Each number is 500 + 50 x the weight over its row's rms, rounded and kept within 0 to 999. Layers, rows and columns count from 0. Numbers have three digits each. The size before them is the row's rms in percent of the matrix's.

# q: layer 4 attention query, 256x256, rms 0.114, rows 103-116,231-243, columns 128-191
# k: layer 4 attention key, 128x256, rms 0.122, rows 103-115, columns 128-191
q103 123:543450431518417572539407454556541538495405467513447503455493393573476529503471497479483494557492494565446510541519477404472457577535436541486439443344472596572487421496451522500491473451457447
q231 087:466418596427438445492562568511538462567383464518497419542536572441609541476551461460497539526495450501529540548478475523487519510492544506379541512548410533521505562486517484505534499547433506
k103 116:522441538547403428471449448500514539532563457509490483403586463487569496470456423451461422458488527425465464522492469492524568582542573494573584489441427553471473537422474455461542536434441578
q104 122:424446536467523565562556466401470552496549541429540554422512471572481507532514486571485415496476468494477532573490560511448501585486499586504602437522417436535563449556499492437449476526435492
q232 091:506584510481482484473481523562559490477624546428452481408640463583489479444498394546468576516564459545550523532488525478484472486451495570501468492554485537576603492498456447451452436494529552
k104 110:451424514549461587428452466598503411414527497452522556451528472500486483480498468451407498496532497519525472534525536424490494448544529523538451511520577604480436550585510473566593417567447540
q105 114:525514541520473567497537465391601556498474499580502454463424485499556450444569515499458490566518525447511437572417418507486529522408463480445496464446471630582498532555478578567464477514504595
q233 090:481391503550519383502616468499486420525383428522494586577533417480532558475419463463526430496546555407486501451487497445599530457506466581547432504442546419447517551438520498502507487512505543
k105 102:453490550519521554513517440520428517571508635448513563443448568519536560513482498523432457507411541506508500492491492485494461417472517467533478478501527524483545464445534536542516478428421435
q106 120:585461509519462442449533436472520526544571532542376459499454486455516481442483531432541485534471489453458397457536468506578362432449468464547462543388543544457432554427497488501474522471539482
q234 099:515469528466514491408372507408466523523416563515471493498539477510424554375646520532505487524458581409489506563459511467514509500581528533506582455533495523519499532529561467474534474530502454
k106 112:569481499526469448577556431501611444482502446464335502480520531541484518465505569577467433528525522488450539536534570501537533587500533573369493540560570503563521498418499560506502478516522352
q107 126:511511525435421449387501521499533401540490528437504453460488500425578550548592518540536548492506563428481393534554418522463544458505540457524500404505514499457537588506501480472469605475545532
q235 096:522425457507466429588496473476603509553517519493458471652527558417482482517543562482442463511594472500407544525446498483526513385504413495483521580548497503546454543550530454503446506491523486
k107 114:546433514513512491483509536535450516542479497486529563534385478546567519509424467494590524485494483498444523584605523566535567522526521507497529497499531502509520487459407455496582462532502500
q108 125:551538447476528599450507503599496460481596483483497469450508496440416618456518496557447479557541468548479519507601570406560542558533488492497492527506554455491535462530497535462487436537488506
q236 093:566487498482418588472521466476447483478458442516524474448465470455477489526451385441465459554495524640465551471480533483547529518547568559567409547421589468578561546521462453464548466432551545
k108 114:439454482480600526451521478504515517478554532499414472447598447470462588517454560564513454471519487469450455507485527493590456554495472499556468399501490470534584521507448544455426463436504556
q109 121:585539513406467510465472452504505533442509538534492591466484538567481515550505486473570515498522493531527463512581547432484470386564422526537508460495474503484475515448434517523428416445498442
q237 093:554528471482496585506483473538498580550553504505506515510510460554356485588442451490412414552460635379624494421613512567469548421544610481494491461460526495474473538569600492472579475474583489
k109 108:447583471437586562485521539513495482419493470575554538530530496583535620440497486495437495440514559588496449502466500493518376605417469404458484498488487469438513481501484529498430459426528358
q110 121:557584511487528507419425476492570544510457432538555447428467597513549537598529381540556451483475615517509449599449502462507530555455607483478507540533481433481567510444477496516491512398455465
q238 089:393531501513418503530455510402466443489433453513505546488470501481550516480463470551508460523559485551541515540610490544428479572473502421549553472491486469474552443454540530480529453519515533
k110 110:517471483484473621523493429394408520526570514503530463604522512563516599485481514408493509487465641510529528569517565511529500503434545525459475464499473485614500436519532374493487474447518450
q111 126:609549552467476458524372474550514478487472535522447441605489585545549588501504494492510593490512392424458408493549480434499465585473519601480592608504469465486472588557507505489465453410590481
q239 085:476524465506438478529482569541498517537457481506514476483540554546552553485523505492483547566527458464526504507531461512476581380558516538570493475507558535478515527516408531517471482471565499
k111 116:495502575483569545524564460490497441531462594451513467534565601414477502490419407603607549527495551439525505542483548475527467498506475543436477519463592516446572526566531508478556589374435520
q112 118:513446492395519574444587451518517473614498411488428497497471520534529481510546527497496491539479592472469546521558455466458496492524367509555520446541525508428398536529458501461559481444624462
q240 090:446553507491582470466475431503519466526470507511470526392481513482483504475485572444571422508447395499551497557528481519457483506413554517404477526605612548448489504530549513424462490461526489
k112 113:539555469441492529541528408462511439522496546507406570403546550494420403560366507562445591469470487462448489466495465564531448567484479473377476508497535484562533619478492443510571444506609488
q113 122:479631455551466541466458455462525475421580529494509507445509560502471515518632514543523540492498504440590475425439395571448470473540489563496532555494472490436399495455573521447537562485421511
q241 090:445372462467494498449425438578524514564578526526609580536406437550589495546411557541490542525467509511474415513552451482518536511513493472478491540489471504553514452435590492572541519526410478
k113 112:537598474461476619416573490465486449472521483413515439479423560497518432516472645462430487512512488532543475592414507526442525416536507439482521573516424398565482490484479609511543538396544500
q114 125:493473492486505518514560600522477533525537501446442543527480457516513534527426536490534486516467488494364602535479465518562494538519492393531500434557537453466512482580532525550541510580502471
q242 087:489606452598540542546546489595525384550570500580440480449447529468512476589571488513485502500538512546433398479488459468476569542490463487511576456506467590441538385430450591460585478509502517
k114 109:492503459514519485511420561502506499483519545510499506506482514468590579442507475445497518514518573461393599444580537484543452523534533517544425520507458474483452555373561555513450521555532549
q115 125:514517420551487560567490363575530498527541535480522443420503589485495406524523451403496457491467435500564498479518550519462516549534522610579441436435576404521521425551512426501430438474493438
q243 092:511495462532521519492480505585533540484327438513414489441514534469422509513531571420472491461535471553499595532546501546555513495407489534479490550492550417472480573425462509501495392439493601
k115 114:445488493519549568560528472569612420487602464531534429488512560516542425563558409509469481517555519472443505500497519538499512520448646467539527468511490501521487457470484435482481446485440466
q116 133:427470473526549582535469508478449502532450450503433530473467543558516465498596485420538422552592523523618511511541456443452451518501477491458521498501532470555451495395500559462470465466388452